Weights of a small transformer language model: 4 heads of 64, MLP 704 SwiGLU.
Each number is 128 + 24 x the weight over its row's rms, rounded and kept within 0 to 255. Layers, rows and columns count from 0. Numbers have three digits each. The size before them is the row's rms in percent of the matrix's.

# up: layer 9 MLP up, 704x256, rms 0.0412, rows 206-240, columns 0-127
# down: layer 9 MLP down (transposed), 704x256, rms 0.0399, rows 206-240, columns 0-127
# gate: layer 9 MLP gate, 704x256, rms 0.0413, rows 207-241, columns 0-127
up206 097:107101177153138133153142091163141135129155125169168147107128114148129144123161164163130174105101169134157112116135175149110101063109162110122099145181072129154128136123140130135144105153102101132126122109104138135111154152118088137140147137184140090140132087087145110120114165122095143144153088115135157125142145114136107126123159147136151142145148109139103126103152124150110127161134
down206 100:115119143142159103142137084137141131115126109132109137128139145128109139161182107166124127133124114121184094146130160101131136117127119119120107137172093137124101147116143155142117099144154097118115123146125112133094146109105133102108109153132127125101111132134118178101157099143137106124132124159120127129112134137171151153090122179147190144119126139092112113098155087127149069122153
gate207 091:103124153172154160119110134101084146114157104101141160104139154154106101138153126123144148118113096147117132079129125085101119148142134132165139112101090139087134133151110142142115155079121106163145108139119163096115161137085153166169153130149138130134152104114117121163128123115153112152144115105137121111143117132105128116115111100114113155123087102164125140161119124149144099119216
up207 089:135146160113149154156083148152159151153142129125126138116195141114121131142117116145177141117113124090127148097127100154131108147157106137134164120158116129134132161109065123144131142142158111149135116058098134179091170135121115105154148150138136089117110086091124139183145110141129169127114097123133120140108109116158115108098124090133163111126103154109128164133106100159126098100177
down207 086:106156136127114105151172118129110109105080106143155080114137126095157142150111151098113127104138092109167105117121119155147158121100158095089107122136124125123174126171110094148132149093114136176188111150146160153141111112155175130102159122132123120145053129110135103096151101135125140088112138140123186114158116162120151127173100142134121101130163129118152109112137099126125120132102
gate208 105:188132112124071149150122125097150136136105098085136093128109118145147171102166156152135135136119126151130098119097128128131099173139107127144128110131154085159104159088145115088102098118116109102099144116093133133066137127099120156127078107151102078138133127109127103117129089140107143114182115100105089079158117153140100126108151123142119122133168121139130149175138096110098094146142
up208 102:106132170126118145134121160136123097097146117077113136099111156148110114112109148120154128130130140139125132066146100135104134153133132111130111112147111108104128138151121128101150100138126154103135145158126150113100134150145125144146138142093110119103136131139134154124107143146073106103177126111135123116144144139090139159197107144102176113154129129120120120118096071154116168166142
down208 105:135132106120133107127126140134100119179092130114114149179116130124156128131149140095161137116149135102142160133136192111158138107130134152113122111123139130167127097116159118171092111127089120143128166145093106162126187175118151146146118053112058161128136108101131110169152138136197121089091126095160127128158155143140130112108138141119109124110134144107195178116123084095136063161057
gate209 095:136132145143140116147136128105115130099151116135160108141081102123138125131144092098094118106117095117160122174160102171102131105165126127092124132084162110157168137101123154137151152125129129119098182112143093150086100127072117162149125104150096161137131134111118128126177129138164086102102125157120140113168067113119144145125112106132134140114153157163117147118179127126108175093169
up209 095:110118131137122118143141082126122166112123078121171103157111099121159188086124119111097128156174086159148099096120105127148115138144088156128146138151104087148120108170133144139109128164128135118136099144113113144083137142111156164135144122104120129129107101168151124150128121096099059148115092104119154102106139142073114149133143117153144114131141100141128160140134104123141127178134
down209 094:103110125142103135107106116109135098123125145145131129114143132145081089102158139119126141121096114086124115150112141147139144113145137092151130134115146155108103105148154099121104087139124132143165135126118171174170105105171129121120138125148111102117092123126144100141163120119147148093190131137125120120138138114156162101089128132101152110166138141083172130163121115107096127121115
gate210 091:164144176157118123079123143136171146116147144123145137116127155126110138123150106171113140120102127188103133136132138115112144116129135110107143156123115112112138143113112146105143142125175157123111121087112125072123099168098121158113169136091152143105149088142183142185126159116072099152150139152097112128141150077141139132149156114146139169111118120121150161130117161165130142105175
up210 102:094118153121085137118133158135107121149097128116130145138125133145122133134105177125127098091145102111145132115135093125152164140107117116125157155118157145157116104145137090188147129134110120103141113134070152131121151126143122069147103175126136123120164152101131091120134118145139164133099109100128132147141087112145118104113111149078113154104121135164076104101090100161124117168141
down210 100:118157151152105098122110103132131153085160127094108152096129159140147122100169140135116104059134144109155126130179067135172119148134103104082126133138125129132101128129115101146130136090127152123130125140093103116110137137108174090165149131148153171152107129132118098138155142114114114129135138148139108140155098107104096129138118172139138138118111151193112134115100144132117143116162
gate211 107:168119128124105104137119104125146118138114155140158092130101142150102111123118096124126152151089150110111095111108122116146107145089142128140146078147120125123120132143108154149129110071139129133136108122100132109118132087117116137147131156111093120165163112139129066159128093121111108129102105116134159087093131139110140127112116153126117116054087107133128153140111136107112066160105
up211 104:099100127130190091122099140098165114154125133125153150113128142104090160130131148081138077116166108118150160098097105137080155149136123134118093116156150176121142135136163110096095099157102160152135088074113157107134176089125087103101148127130125120160134110143138119138146089116144118127127146091132101119107128132095093119120155107125091145141137157098139103150124145081127096136172
down211 104:110100120136109084078135163126138169147130120102140135149064097130144175158110151118149079124143114136112073125114165152098136097150117148154088113142124101138143143081151116124137101136137096098127161146108125090150145077155133087179130157154113135126105053113104125118172163105125100127093159142130119141138106122136123134123135128135146146097187138110125119093120150141101099116127
gate212 089:154090108163131122105118108095125128161105121106124141100108167084118108133140112122138078137171131127126142102151148115143105101149064093132126138137106082101168134128138129130120146134153125103144152139076117123105127112102141122111134171100182106180126115121125130123107127131142092078104141149126151150108150117122113158135143124133075122154129142125142156128119104124131098107104
up212 090:167137125162140128140154157172120121100164112160100102119152180096125162128123110107131108115172117179147173130156090128109150136178130128143153133126088127140122091117147118128136154147133087157096125152128149126163144133122121183128123091145145133160100107091127128119082156120128124150161142108138119155113108141095146155119123133111151110159141160169094134154134133105120135073151
down212 090:156161120150093157119118098091137156121115161124130169188117139180132132155106176119090121116158128107146122111100106136150119105078089175131105111147126122105127127131136163159133191141122132099158102135110099137089135148099113138116156169105146131130106137110139146158146111124114101135121132144106119125088121121135164148142108104142110101126108153150122144097083112114095128173087
gate213 100:144139105121152159104171134133139143140144119137134072114115166112151119169119120180121127126187079147121154153142115141147167129135084146145126132157131085122135146102157096117131143120130104146132122134111139128099106101098101127111142101148129162142140150180115117171115096112135153166140125170127097151128086122126135103112112116130092138096160108124164227133110108163133129136159
up213 102:124172110108085108125145126127133124157146151147157099100141128098167109146105159134084110126157105084139182129118142114161129154105142138138120108156113141129119076117095132132134142091144136133126141129119120162132129142113136126096150115129107065098135100104173168120087169164087129146127135129117107160114131133129124101173110159108107130137171171127167149135151093110116162069089
down213 103:116179143117130115059145147122108149127168164125142106134165135113155101111094113114098106107114184139114128116117078107112155127136135160131096109164116080115098146128105111120140134104165109139134156141137108154145123148158110149113156131184108116122150127148133171127125147147123141151104145138106143118111132112103104105096104130140104123109160166137116179091147145115128164164104
gate214 099:168056126133160146157145132120104111137100146108106161130137149155105139134155130193132132129080143078114111109127143108127111133103124123142141153098186141181142133096105163156106095132102146112112166148120125133114142119100149078162128091141088150140161127132116142158110098113128120132103147160090165102161110127182123097120107152119141118121142089135128163138147154144109139115167
up214 104:127142202125093088108134141122123123087114143115133119133105068126123108115098145154122107150140133112074122086158107128157167165108112141116122104174120143131137101127113110119146139108103135170188121106102139152103135094133121111093144174090160142159118124147125123133100139111145119168145114131095137165148121117135101112112186163096148166105128141100118127107102152146119103125155
down214 105:124107136114141103146131114126122100121106112128111132124165166148129155092146126150120120139119155127111126063098121111140139109122127116162128156167156096142156147098150132139123106107113135100188155124140106120170120117101162104117122161111149127107072099128177101143156109151117119120153110172127112151141121148160112104119121115128140126095118120060140055091130148120181194111115
gate215 101:131130114129112105098147120158129096110126159118080137112142068138138133119145103124127109175124159153099086163152153091108112135142092130103146133131154118095121137138102138143174148115165083063145196137120116096150106085151152123129114117121077129150160065126143117173114091149174096115126115110148136166103172126121149111108118101092179119110100139177141116119135176161099115102111
up215 102:142099095074119113154115112125169155156126075106144126118180142162141126102157140114138194124096125125103129117135095188110139139177129129119151100117126113128095113116125123102118143160140106195142078120120159134121128114113140140128140124192138142121133133165107144137126130097122140173156147147137069142170118141100139126114098140164114097130108133123084128171138106120160156132107
down215 100:087092107125147121114145088097139147120147145120154116160133137121128114121135139139138154098156149109121176053141128116118118107126125118116155122109096114153138140152152106180093092158101164130114131125161128121112127170064128189106114167125107143112153124171130100118087148153098152156145082132121133133109110117144106148146132155138082138172149101123134139143143148106133108135131
gate216 098:115124114113129168162159106140115127091145124121107157110163152144115144088150097079138160116141106145133137135110160156088095100145118136099121134095152102183124138107191119128091109139131126093148156111137147141130156145100123133090086105155137137095151132134115103125121125165139169121139107121120131137171113163109154103095112158125112148146176098135125101184131137125121103139146
up216 099:110132101150126113141117115158136110083115134163128086125136094169140150074115121137090163133151153103147109166092143120134155173107139147136120159140142121157128131118147155149146107139119101131103111135143114173128159150132128127114147092132128108126136133096167164103144159172110145142159142131200093149164110118156127113102119121134116096127097119126154142145093143137121148130148
down216 096:130145132124141155103109110129133122167132124094094125113160169103089138096109140105156086124111186168151130125126163075095188144119126117103113109121121142182118149134113152145123108101146128131098137123147159112133117179091148124088140118181147119152105133160108132137101125135116109118111130133116073137117148156177149126135131124155138074181128122139141076133104136096130103135139
gate217 108:125167134113122129168126172106102106112117134101136146120128145137112125137120161135138117073164110159149133111124140105136123167172114133130161139112069095100113152137105114134099090068119115131142117141089109109061144144150103135176113110117092153101142153144168134150120137148127129098117099140135146110112111127132145103080118141080114140131151134106109125157143105158076127163140
up217 108:146106098090127137113121136102103160163143152155110155115141102127109064135135158129108138128163083125124178123088133095132100142162143122148140078155140126126170163121098135150127135097097114143097115145125145149109169132099119134115123138194135137186119124085122092144114145135106182120165122151108153122111155164105112128142172126137092157129158165134157120145126136105150143153098
down217 103:153113139122122151116109138117072125155150111067117133121112144107141093135140128126096122118153091105150151135163147146143134149129080120122120104112141124126130162113078126184094131141119184098139108185094121142118101146126114120132113114114158168156164103113104135171101136135140134108132165142148160120167146143136155126152150182129076153079106146141106122152150134094154114109127
gate218 096:140136106143143133125089120140086152150106154152115121076131116074124122100128127132103126096076127157138186126097093069092136108113146167146125135148109164116161151142146092101069123151156124140166127152128119128102170127079114119072106128165122118168131109131104143145087136122113175116129118152110119146152136134112103112107150128117101136150090116136142146128124151118090138102151
up218 097:123134124119136134084090160127124131061135136107136139109138144128162128080159136105134078066148136156131143132174161151112137111146130129116134151095153149129108102119161102091123108162133124167156147139141163120140158130102090135128102136130119082169125117129116113143134127132150114150123180090143139114138086132116140139138169152110118142155108128142120134095082122112115093082079
down218 099:103119128089107153122101161129155123139164126135091101129116117134104123157133111109118112122138112118107093102088125134133074139182095126067140075107156113152120104128171168132153087105126160135123131086126120127119117105083115117107097129112133196125071116109104112133149118145137106134127114114122108104157145158137151115141117156162079094125107159160104135107111110162159132142136
gate219 101:139117139149113108119128083104132170123121155142098113142082138131154099136149160179139120132108103100097163181145183092103131121080148151134171150138126113135138063095087203105132079115116112133173141119139123104110134113089069129118099130120104163116142112112106112125124114112116158143153123100127188118077120121136153093135136168172132110096174168140156113121135112131105120131096
up219 094:116112150092122171143142095122144101136132122115134114130130114147097102086125144131074141138124133095113118111144119156168131112125144161145141117167114132103135110119124142183117153117106116132082110129145100140118104152135127131159146142113163115131142105110127154106124109113120084148088096137125143108160106152130152150172131168112131101150082179133089138120137097119182136148111
down219 097:153141115138119146130109121135145125151153118132127106124159105130111115156127113161136104137128094178120157184124175112130127139170100122141138110143094118111144130145150095101119162127103089083171120124116178159142098129025103134121122106127149117147091110092129149116098127145150187117129123126165122133123131154077109079153163125130099125137127125109162089139116138135096091140092
gate220 103:146168147183133167088090103097117118131141122120157130135108122126122121108086154140121095121142069176151168137143130123164139139129122123137089130114116164128134101146135104143142150164108112103119146100112072080116121132116108154147109139147129145141124141124144150151135145158110117183119136130101120126133091137144135146140119130117160146121118160148131137114117102133124165115137
up220 105:159176128157157167160125115134151099140163138130124116084141126122121066109101082182159121150118149136125132128123126162131111136122129162102122131127139119142100113148140157148133106136158111153168122109142110135137108152089099108133116092160151157127118139119094095124131170088129087124142135112129175167099121127130109115146085160114100128083143115072135166117108098164106139163157
down220 103:135123148126124110106137153099114109134113123114110065131161101121111152152115141114180131136109149148125147116156152129082120200075107119141106120088127111139130128109139123140093171139077149067149127171123131157134131115087151112171149111125107133165151120128131158114135113148137087123119155132149134170084083136136124057141174094128111105134110163145147103076182163107130143126086
gate221 099:152153164152120111138129116171143101128141120134152085110123109117155153137142131113122145115134118105165115130091160127138162133138111115049119177087110154195105097066091142146127135138132156093124116180120114122128130165148088128138089154119152127126139124137159156158132150143120118077139146104134110176083113151100118120153132141081161135118157104145121108132096142092111100087132
up221 103:138142121161104104119136144141141149107133163135103136109117120119103092137168111116110171119101122138126123094105102161135107136110161144177080135146146124089118129178095160156135106156156099123123112119153090125156150096120152120169123082129089129101137133121120125081111137080082127144136129155137192107127143133116111113175091150149140119133117103082111139119125126099136120149128
down221 096:114118094130123099151141149157130182140108178126095122143146144118122102131131104149058156155135101137114138122106142123148113143130180156131118157141151158137123124159163126155160089136143144171083122122135126136117101116125148151104138116117079083137255121133160080107123121127138148142143143135111100089127133118131130146077132144134121132147133135090112133144117133123153130146120
gate222 098:158111166104120100115153118117137132164111151150125109152099105167119139099091142107122127103142106141141144160097134122091175133103157135100120137084147151161138130092104092122096135119114118104164148139106116111094137165157121116127106148169130151132144129096112079154179113122175131107132108116137136143137089150139148128102129156142096135116134130122129126110127124143095093152136
up222 094:095139112166094139123108080074174163165124147146096173108102117146162108141125106145104145133090113091105164133119117115112118120111151137135110100125168151142136120153126101081157173120136135116127109079121142130125092107148112126186143106133164132108141146165099134096155116113115105160098134163124141130148107117124138114143160160163181107117091143098134072148136157133060127145153
down222 093:109154123156131147120086103127135096118108117080143101140151170097132150189154120126145150139123143131133095142100117164156133097130136097120133137132148170118131134114123137105159148145114111162088166071114114132124115120153143121147149114137121086121095144098127170108099108078090127129157120162134143117178169122130111118164134136138126120129134163106151144154119119132145144161136
gate223 113:129154136119132162139115119146136140101174128141154105131150139140173101126126111125123071114160138161147149145095126103141151130140106119163164144099079126142120133122165109120167151116087144151122116119108154116085105140116128159163106119152146154134093128097130127114140146140131123157147115108162104113125103109108139147086163128113107115157137159095114145106191124118127178118119
up223 095:146115051117118096189108073112095131176091112119121154118067103111143190104115098135119138096133146108152109134137138152113096100128118171119123115153147161130168107165141144118123129152147133111124139131115120153133139123130143109120140073103133137113116151135099126151117130113133117136057117105110123137103113134098129110152127109143104106133108102148110126153090136112118077105121
down223 098:119160165146149149116150161141185139108158128148130104136189165157130085159132113133142117149149092162109156107131153081147159145136142137149115162128113105140100148129159090125179137119127110124146137134103116127136095126149094146142155173150146102160087086102130116119165132137123142143167126150145138127130133122136141151130134142116128119187137162112133108098157112146162195102148
gate224 078:177150176157174138131139149133122138116132127099138139142047126170130139129125137158094112117132105125144122122129118094133100120142103145097154142154116169164202129126102154162153099142108128120087102149150103147133159102101109121119142118161147164153146123148191166156139130155077101147139113116143099121164123143083134119123092105103129131117117111150141139123133115146136134159193
up224 092:115148089126100115114113132117134132137115137147138108126124089095125114094138115121126131144175151126112136147111117129144095141101163101141090088155160094055097139123154121107116185124123154164136115097097089122092149134105158120140143159114107112120116118130131094169122124106144151177076123125115118158113141116130111117092153112101125104096124121138112147150086131126181126123071
down224 092:146133142111112118105152134139144137140124091127142119167102103146105110083098143144129148149178128129088096145117129103135076117102123091126136068161127135072159175128099095151164154152078108155112136079111153138139180102127095074157154154149168112120115147115149102147162151087105152116118144113155111157150130137117101110110109148081099102132112150140163115133138120123130168171127
gate225 100:142155124126139139137111124156172136142162100150096095106133166131126137092111120160078091156149107124117132143078096092120134151113126147121115123119136119127107168116106092134138131159152134137104126116127100085126104140119123135128126147119114166125141104169106132152103159128124113144127157120136118126121128136127149137110122106115123100117106117120104161124103086112112193163169
up225 099:104113085095125125101126173143124116147116122127097114101123141079147092114142096132118121160101165173138129098133143124138164116143126137119109116108139144146175174143120133124121133134137134120152148065161150132127151139074148171131149142125144146117114115112116128131132107118131146129123139137136125095180099088144101145072142114123106147144117127094128129140108131161100152094117
down225 101:126133146136149122177097164124158081141090094125118126112133138132128127129087135097105120150139142042108118145108115112125124155105131141130092056165128126120137080107119119174123095094100123136125112128160140151124119123112135146122087132108118117110184169110102136102132119117164094140135144091162121123098114131114097121115111137144099121137128128142157147115173144125088102131108
gate226 096:127171146175122124099143159126093158080111144114134088153080139125138131107159100143166136096180152151181101115103163116152146140120053110137111171129123100142144143121127141144131088110127194120156129125146139140117154107099114155174095116113158121104113140101170122089122104076148120108141158145158123116118131114111110151142107102167147125165151123140156140134128132141122115133149
up226 092:121106139096107147154164164134152144128126152132097103129123155107150157144149111164142134142130153102119085098133149117123118176123103109166106134133122141138162106108101141148148149159126138130090127122105140154131189138165133113155075099190113090094133092148123071124129101158124132102138106156125123145170136170158122104067157128141114110141155078131121116145156100148113110099121
down226 092:106187115140139123102105111120146101134145145151148129175104104137146124124135095081167081122126136136124083142105098126123112135129148114104115108151114111113137141139147107162121125166120127131113144190149095069124075141107082094107135162121134162117134116151115182157133154137146139123105132109132132090133123141100143115174073149093084144144152151107120130110133120120185126125104
gate227 100:154113092100124161164122117085128143164096157128076130129117165167129152152105106179080169132108159134140124101105134137158150138127134125155124138073106094146129094128092184165089124104136131077105154132148144132100158143145134170125169120111112139151161100143128115137115108141108091145127153156063146124131116143139152133137099137120154095177131144130140144145149092138146137143106
up227 103:126126146168138147136149134133163140117124148098118073151125154112150114125112120150171082121149093128092191126080116136086096078100143107152154149117106141169138121106117133159148174111122148145078151125133147108135113141118115149129110136111140165104111114147136126117127160128123126108149176125142136142117101122120119165151121126093114127093151184145136138090117117094120174146123
down227 105:126111139093087123120127118107127076107156104131136167162173126096148160139135118075193091085117159106097108094116186133114110085146081154131128132090132121160141124081150088122170163160132131123125105147139132118113138155116124089143108095147178162141083120110138150178136101156128150149109137122150123131094114140127140161123114109103134140106124150179093097110134135140106100087146
gate228 105:134149132138123128122134142146116115121127127134084133109106159094121133166130139119124119164142148102153130138164143117122099168093114164124157119152091140127154147123165104133135111143098113109140140173057105123116170123122108145163125113138075123152167102119129095122142119189135128137167111143168168130157177149141120077119154175112103125140115124172153117112129133143134125112117
up228 103:155148115171149135091112143153175118112115110131128129160110142164132137124092136124106093101134130128155124166163170123161127150129103138135154118084096130164105101113151109079142150159119138153104125138113145124140100158096136135097122098118133113158111137146149108097125099136159157162126154140145201091104123129134126129095152112141124101118149146151145110093112139159111116138151
down228 104:085153107118139132129115140139133112114149139107087146135132133151158145109156131117151133097125126150149126147153160136168123115122147143144140155100159115128091101156147183096140126113167146152168079078129125135144119121137127149135105106133152127101148141096108142138135128126104113121156130098081137093124111130090131057134113156171144126173093146139136144106114111137139119082133
gate229 093:082164098111117130101122138145136143110122120147165102115158094093135136138117139094103105089136107127105157136146140171123130108106173107112131094145111081110119140143125089144131156126154110168132113113117094126123112103206116155156146127165129151138103134151161131124154161124185106133175151072150148131151119128113100113164139137111132171095144140160153139131085142106104110162146
up229 093:164097169106128174112134139090138108151123124111126108115131203161135119098149149130125114116099116093100140104150074114160122097116076113162124140124129127160171129111120162152096111161113120103092131110139142117140146109108165127177103096093131133161148114107115133102108097136097165146120099145120118119151128151122125110114110145144132099142114160126084117137142054150120158143127
down229 086:085174114135161121110112112169140139101140130133157129131148068109128152141101123147098114122145108135136133137124143160114124156112161150120134114143119088088138110137119063117107145122153133150175138107094078139143141101169107131133158132126139119113158137157189104122143153117166111115097150089159121160117137131126124126172152164111131147116109104120136149115086151129120130164136
gate230 108:138135126145153120138093115127093114109105121151103169164100115106139145181100090169106137111146151184136089080133152146126092110111163139137134135157128113148151161128135100149148111135127111122132154114071121129098152093115150092150144108105109110156150113145112074160110094123137094136129101147113117158103088138134104170160126111137185114107108131076111139101121145143114140110149
up230 099:090153125125130126149125165179150160097104141177137099103169133145129094148092124152127124132151119137142142153152112118130153116092154115152149121164104097108131128130161119111116134126075137128152130116150106154124125152118126142196086108120106159149103112134113094074162114089153151134128125124128137106137136076136134135144104184127119144094135105118113143130120113114102104138147
down230 107:083103125148133128090121107173107117121140115129117149127130149153137142131116146122123169085133141138133131075114154143106110129086114137125168141100144170169125124120136107163159164156140080122136131124165134138117106142059109092125116166115172142172090105118104104163114105146132144128115146088104106130105162115189149123139142112114154153123126135125158120104106127135107143118120
gate231 096:104141112163176132153130125150143108135102163103126145145144138138113137082124174135119131166114141154136156120149100126146141126160127170124089151132142159162125135118069131140115120136102095121116122136131113135110128116173110097071095159173099131142135122141157131147139142099119155073113150139114113185155145095094108117130137131096121148163106119133140178134116065184139149120185
up231 102:097183152121162143107133103139148124094141142140120151120173114155121100127107153094104125141118111160131147098152099095111097105153127126136116111169104130148082146162112154120126157127134127136105112156131098113149129089131154114128120139156136132117137159102148118080145166146183109111120154134115139140094109066133119137161117126122081126099115130133100135109127122142138142123145
down231 102:127131117126130130119077156129128103132176119152165126114097161088147097166112135112147110151082101171128112147136153108136106148115084111153128113150113112138113113129121116144184141142138104097131147132146122107169132111156095180145128114118124131151147156135135149123134127156152104137085101106100130100103107137161150138140141147170110118138139144106093131117128172128115091131076
gate232 107:146133080129035120149104117137094138148121095148154146136147094175099133143160165122133106118108137138105159113131085140124114124100126171143154122130101104145120150124151132119126054125126138126121122184137110079093130132087112125111159110124152079107183079117137102138166127148140124146130147140111085116114122107116111106074157138118116167124120140143112109124127150140110102168141
up232 105:109154144131113129168142147129119137116140107145117110126137129126163145117123129130140085112141090093137167135095148139142155143128122098079141123102109091123089161106155174161117144169152158110146099136129175091099086154141102134153142141144165170104111121093163164133157119102107146137158093122182112112141101129141159146105138101154151110155155165185128137189126126166121144113146
down232 105:103166122116121144102126120146137142114163132162096110112176173142148142075177172108174135096131122117135157087138083119112132126132139119134108093161100096144097156123100093135129154118174121169099111154144125159091101133118098148117114125126109124110111143095091124156159126160119120166148091088094120092154140156108105136147100165113133176110099120120134125140165123099108141124149
gate233 111:123124164165131149094198135148083110142132114109147109093082126115130137126152124172092130111123135123113121128141131154128145136067104118144118169146129127124133130083141120122144090130117120113150111147144152167119144129113174117169088168130105193148138117076135124094140140151155121152097120124118132117126098155154091151087167129110139137179143091147076160125155145108104139114167
up233 099:056111145121115116107127118181137153117135119111130152132156132093118141148123128151108076136182165113111109127164130163066112181096175145113136111110169163098145135133118087111148115126129120135158170129104117113153128147140112083142085142135151137115131165121112146115148169106135155103115126143144136155119137137164115156077127169132115166124155129083142112156161150123142107124186
down233 104:124077093090141125145144097123123089132153147108127084105152100130146106114121134103163123106133106125120149083125137098133107094134067124121097085166120157146130145082160146130117152129118127104122103124150129137119171133061154150147148133082169173132134122123134115134139135163084124140174169149097141123101142117098109119126127102112116124126087167165090107122110122145110131089073
gate234 091:163119129133100114131160138130100113112090159087104128109108138126104095096109127124099133142175102136137123140132151107122119145069142131114080112141163112103131114109136132124110121133117146084086157153087110096106133155098084131128144102130113111183156100133158154131126153154185084142107170163168124147107126106119130121114126117119164114150140134113178138095122136158142125156145
up234 102:129140174132127158165105160142129131116109097123101089140154114123110116103132093129105175166108078114130102122107147136116158100093134106144124104144168120122076108121131144111122120133137148116101120107161124118124150168114090143157128086143106144138113101157132138097160138106149107112134157134160163148112116118146144107079128135138118119143126114097178131144117152107144167135148
down234 098:119162139148106142123106116124141159139109119164102153139135086159137149120092153127159150128080153164093137112100148158148121108203131078126156113086147150146118157114168131114105146134142132089145118111130119157146109153140115149122127131127131142084059121113134136137137141096122116120121134161121185122145104175126151160087135118150098121158188143126117126169166145125132150122132
gate235 101:116106144095120158091172137108107105139104144170129117141091153111134166130115116112127122125151077170088127145118151133132133139150112125119106151114137088099155147122114182123096105102090099098160149171146124158116172152129116161124153161090085142165136168113137120123119154125158109153152121183074183134142152145157101165114094138099120110113135097131115143143099110151159130135156
up235 097:097124153147182140151149141111151086108088102099167159144162156149113141104121110123130162132149116108121134158122103128131117118142143149159156128131102123139122167170136163148119108164138119169131144136126126123162131126114125136107113129091125104120127140104123112127116115167097109147105117131071088137160144102173147112101133130153125063124160107102088122162144146145156121156164
down235 098:153108142152116088125127144169151108150113127112130136109101118132144127076130155157114125137097119131121146173138156168122105143184115176123111124121171114141140136125107121158122152124135114104163177125096133114145145147119149105171069118116086141170133140109135148156175130083133117147120166159137138115143128112134098137126156190129156153154159123126127160088128102132141151108107
gate236 105:147101102114103133123123124096122153147113137122117097152142154114143164138148143132108123129113084145121131149129142098144127142127165139115118112144092089158166161101135077166084149115082088130090120153092171084102121159139123150138127128096105162155119129119127126104150104177127137200091130107124122136143098155106137099128162109096128139115142111099119130081098128125150123138136
up236 099:113144133111140133147126125120099166117142131131093127121121161151109157125130114109097152071140111094155161120172143117134131122108129162199147141154175126129132116113125162145130101127098135145103136159124142128123098087122159112117126126107161147152118103138128111154103176141098101120129129098122145126158118175122105170093131139149115141147125097141160103098130124130126129085167
down236 100:131162141145109155112128089114117127140161102118086134125136170144105112141140105124137139117140126139125118098142150128129145115159151119091142084119129133075042118149134121140106124143092143153170113119089149154104123175122129173124068124137107135125130118146145163114139139098146134102119157120126157130153130105104161146128128160156113099116143130124142136149115111110123140140161
gate237 105:148150107121051115129144102095154162177108164136135105150111125106161094121130100145121103137135154166117104145148138107114106179128147110146156097138105114132164151088139118169192155134135096143145129134098125101085158130109135147137124107120150119176131124129134098142140102137098110099149142142132147110143110181103123142164189137139122129136149162123139118127147154114118119119139
up237 099:110084154168174154094121131093109128125132101169127176083114128138136126127151132156151187103150095124075168139119134070114106122072139123130143085076163101102133144126144105106148116123123109102137157109140101177113145088139116111120115147120106127079138162163124108128117147096145196090128123107110093137146089128150139096133096123109116191144161143118153134117130177127098119086127
down237 099:139123190130130110113126136126144123131131093118068113080162127170140149150137106123080155130118144124111105082137138131136114128128131144132115183111126142101095113119106174109150128174155116108136153101134156114164140176102128090136166154156143107183174139119141117123106138149164192175112128104104123122164110152143149107121095119130120110132135131124156143076129080137099128141120
gate238 096:155099114140142116121163130095145100154093153101117170108125137125120124124143168143127104169145118107091163101129099102175123160140123136115116134108122145118153147135108132163137128126089104181090167154113093126092154132149115093132161169147116133157152131163171133140172110123132152147124145174136145149102109098142110141138138116115096150141125080118149108075163164126090158109128
up238 098:100142165081136167114143177168090099105152102130122108061097118129099136071085139131165112146147130117134142070145124117151142126115129138130082124114143173137126174142124103117091114167123154156133135155215101159129118075155144116119109146159118119072077161127105130147100151121142158096147104166123140154155107098138108127120102102142102133148130081131147096132102083163189123159152
down238 097:082136118169118088134101108147155163103159099127095131176140126145106108108128106099125136136157104141102119119158127094111135121113158118142167106131137140111126126156165149174143122117146112168170098129144151119135078191098125134128124089145142083109125127117105118138114150117120119130174128109090145105164142156099157111152156107111107096160141126102103131160147145099138136141117
gate239 109:171163116166146158125143127155103097111138137121135154114162147129149083100116119126119116114125132160127112128156123123167145131134105147152138140107091164100145148120139103097139136161123110138134121130161112124098131152133117187153160113096120137130144126164126095135131108063120074111095135130154136113180132112141077139125118103059157154119116112133101185078121132151092161133140
up239 107:119119141098153140162158122158099158106151150103129142161135123127125145144146103091155138132177134160153146166149137149140133106152137125089175108058154124122123127104143120090140122139131139115159200123129148099106133143143142128127113124118116122145128137087134146112132128167140121167148133123144101094121111163130110134153114117122096145159116132161117149149151072139142131077122
down239 108:111116145134137132138123135192090135110181128151108169136096130112112095115083136155160113097165103116160132112170113142092123170136142135128133121092109138112103128175070157166167131175138120100120105161157106122121145079122104128116150154158158121135088131144118113124116118149114156136113094148142153104083144142138088123158133104136107111071105168104105124131135132161109150148096
gate240 102:194137181165152138171145145122119070139101149120128117155111120165123136121130128132139175099111120182121103098138070100096100133145129143149133150122121100163132187118119157112116090114124122129115123089134101107127185091104127177144111090164151151115166112093125113113137137127141122146125100103142121135096103113086132138094127085150093141153149115168116139161111147142148077171154
up240 109:131185105116158076180163133101097104159104116097148143151101115119142144144151109146128169105120096171100089141114122153077153121123150104098097095100140116140178147128136137142115130089146172110133140108126103127139088154151142150107126121158135143104162142100144175154163123145153112084122160172159130125129098135129156126150141139102107135157142081139135120114155174121137145144154
down240 107:134117126127135128152088136146137124133134113130114123085138176136140089128168191098164158084100134153132137127116142120112135153158141116161081124105153107142146124139161117163132159120157088105155159122129128164169140097121104138123103094111128126086175145105117096110163161107163106076161129112078146145148154112126177118066114091139133163164167138125105144120116149108179160128102
gate241 106:120127158111084162145137116118103135110115161144117110103131093125102173122142118142096124066135083094119133121156146114163132101124086078084121137140088045143145159107118120165119112109112137141114154156160138143087134143155136147129131131132148126172128103116124145185098074136100095151146156126114161129104156127112094128148133126118073109133114120165132157114103114134121124104152